Weights of a small GPT-style language model, trained from scratch on English Wikipedia.
Size: 12 layers, width 384, 6 heads of 64, vocabulary 32000, 45.8M parameters.
Architecture: RMSNorm before each block, rotary positions, no biases in attention or MLP, untied embeddings, local attention windows, shifted keys.
Training: a variant of Muon for these matrices, 681M tokens, 10387 steps.
Each number is 128 + 24 x the weight over its row's rms, rounded and kept within 0 to 255. Layers, rows and columns count from 0. Numbers have three digits each. The size before them is the row's rms in percent of the matrix's.

# layer 7 attention key, 384x384, rms 0.0434, rows 285-306, columns 0-63
112:165118185150137162097108131158130110133142113149118148085123156153122167121145125123127154145153177112144134134082105100154149111142145125106167128114081103105068115158161102151137142159114164
117:122108129148125135125121170135065131173079116115121132149170091127135131148110131168126152148152119141149087148160115136109074107134124126151167194138104138159160120130107145104161133136113114
117:100124153190133107139150137168130087145121121160158116155129116096097095132109163118135088117145130112136141151097120119127135105146143114098083158118150148116126111139137169109142126093095161
118:102129147132104171085081146116120130096155139075150131149152121158115133144152150096119148062142100097162146102111140108126080065123134161086107123118128105164097109157117157119127120117095120
114:146135125126139161105147099162109160123138100146163086116133115140131144143105114119130150115125128140142090150130133115171141146083123168062111120118147109135132105184169152139114123122099148
118:182126114123096164124150100145100107133132119137114081146149115125143093131138071104148139106090058125144189118151140108097130130119102145116106124162144154164147165144122126100138121119112156
108:111120108167110123120104113108109132129124090082107153158135161105143108159158094090135133113140106104143125166143138167150141142140113102112140133110138130173131101103114134108095120123134118
113:153138130173124149086145138113171123154129094154131118127139118090105147122139139136082113131131116136157121129123118118117132156141132132113117176167113174113144082139108120163119090106157142
115:142110129113121148120093113115100143140105139139119123126152127154114105130112144124125086160159114093116159166106142133140088117107152108170109173178086122182136137145176138131156136103126156
119:094116128083147149078142091128111182163151145117132114100091091106156096154111143112110131111102121096147101158163128136155172147086144142136112122118103158129108137135107136116099064160108127
110:159140101085150114132145138134113129144075148103135184119114161154155097085148141146124148121121154137182097136156145117095172112133109161092114103164184116142115107110157183115106147145170125
118:130165106130108128125107136139148127139163108082157142116139145111103143103140141103134187055141092057141129103148135098146116117178102113152134148140141149102125141101140101112141141116141142
114:160143091140111108123102115119140103108117103159159134089115104140130088133085131150139189141138138111105167112148145157093151135117167121113057121139109119144121110167105154141098141118150117
115:162120109137111122086120126106088138134136107138109140138114100139121168135097130070094138109110127152113121140124118122137137132124128116134149096148145113097120156136117158090119124080128185
118:118158118096156122082143134100129113170134156108147138097135087152134145132114127102126142136123174093145096147102122130142126094091082133178128121134128139069091108154098131174200197127131089
119:148144148133175133144122096118117090122115101170148166122135141111122144132125142119146130124064089108151121057143107126096124097107138114151098123129054123172169110140146154114117145146126088
118:130111120115124132141148119090131118147133115118151144122146085110122167173168136151142163129134193134167131125123130156149084129074128107062110146135135153120121138126183152174135116125114138
113:112126147125129095154134130138106157150174147150118091090111147130121131113114151148143130145152074112097117131156138098149131119130137168106148122132120110144098122097127110095122148155129079
117:112084145138116129137143134122099105112103147123147148130142167139102130121132148146132107123079090101179118141127091146182176140110147171139149126127162090101151165139110150079106109099109101
111:111114175172160113151135181114147105077145092101110075109147157140117150045145162114112135142078099152087106154135147146144100117102139128094128093138125109148103080122116096132107118154124137
116:143107136097174106132129151162140147114151070156122112135101083104149138136113079117127136082107168145113102167121144124139087166089091092119089112155166115112113148125117119130144124170142127
113:123139144153117133135125134125142121124120133140121144134110177150151092109113150132184103103111119077153113118137112165125135144127142142115127180148087118101140099122162129108125094145165123
# layer 7 attention query, 384x384, rms 0.0431, rows 286-306, columns 0-63
115:117165147126156134130084119111097117104135124126121136126095127103143123124125099098150118114111132117121123132143126149192118148129129067115147089110145095094152165138130144106118154129124108
121:103170142160127099143135139149143137123113147136128097094142137150090153123179126103151130144138131086123108124125095119115098113130130147100087180128119159140100112156138146083128097061128076
113:083106126142113149136100114119113138106178146130138136152108144111119146170140162152153128100094127123147138078130127103132117080146107128156060092148112165123144090140103154134100120143110171
109:101130125129088136115128083129145143184138134185131102138146149145128128126129161113136105123131121117087167142179093151120138105077156116096148122084093106125157131160109141119133069139109147
111:131150154109111135159146110176122142138153127119099099109158088144098107126127140091137152138109136123147137138111112087133109125120129124132167131112097150108104106138126158090111143128141099
112:134106118143125126140147118155123128151122170103117108128177156150149137083113124179115128102136127148137165117087112124142120136114119171127105147145135149109116128191127151160109137087103122
112:149174143099139115127096125134163118146106140184171124137111167136122182110165160125163125118134131153138100166128114091132074115152119093089144110112138124090130102136118119175135088145130121
111:134105114140112119109132125135133131128108136158139089149140148067160149152113134084141167110131123158106099136159121148104155170125101141152126134139133100161133146114106105121149134117105138
114:119125167143105123128145118132108149162126110173120161143158127141144118122108109071143143125158161132151111079160164118133128136134106139120154124122132132077164101139144174105135086152148184
110:098118146153131161106102104121093122125116109128165132129110154139089147108131091125123157104168098144105130180143107122077067102132131167172157114111106111110098177100142103116129128123103154
114:130092093144119118138106116139121158123170138079143128108130139137124152142105149086140111081127134109141159124136130113103149127127100157117140128151125102139146137128154125120124148125132072
113:123155088134130133112165090103134129112138109124152099095153105139202115140108166160104119156125118183121135127098118138107160101127158109129147143133137101161145115143131161142127133146129122
113:093176154135155171126110150111076137134134123144107132136119156107136144103092100168127151123108096132095108155120112122132087123124135143139143101175111181148173136125124087138109112143142105
114:139147133128131084102131135112133170140136138151134135137075167120116151096141141198130122118122136132129113111090125151140115123116183149113171131159106084125135135135148138094128148158131113
118:165145104155120145087103087184143124116113135146162116137131157141121106173145117149162141093086112149121137146129146146140083103088150108142137142136146134110151081097142149127101136145133114
116:149104129144155161149140137110135096110141104140126120146120139126103142148136126133155105173101126108088170168096159136118190152139138098140144119144089092147161109164142113119122124116132098
112:159102131101128174185118135171139164103119129143112098120107133111107119200129124150197164147122091134105115121153161132142125112129130123139136101112141122110132127142155154108114130156069126
113:139107135114139144113129105074112145157144111101112121138128109163120136105106099129152121097102133074189172137090133119137126147118133184090127120097155146101113117129131099125099139147117121
113:139142137149124145119111111142119091137132110099139141123146149100142108099140147135108114146060085117164150109134099118096115087138154133115109122152122117082108144155124160165129123140106126
120:137157215097124113102080139166167155119106111125104096160084111113108142114115123153090131102159174164107149121119131093109138134149100091143127104150103136134111144151145093119108119109163149
114:109133153110126085102130138111167066138092140125128135130124153166137111155105108131137084143108153144156145099121136085114104117086124141149075170127104118104093095131094107127136123120135176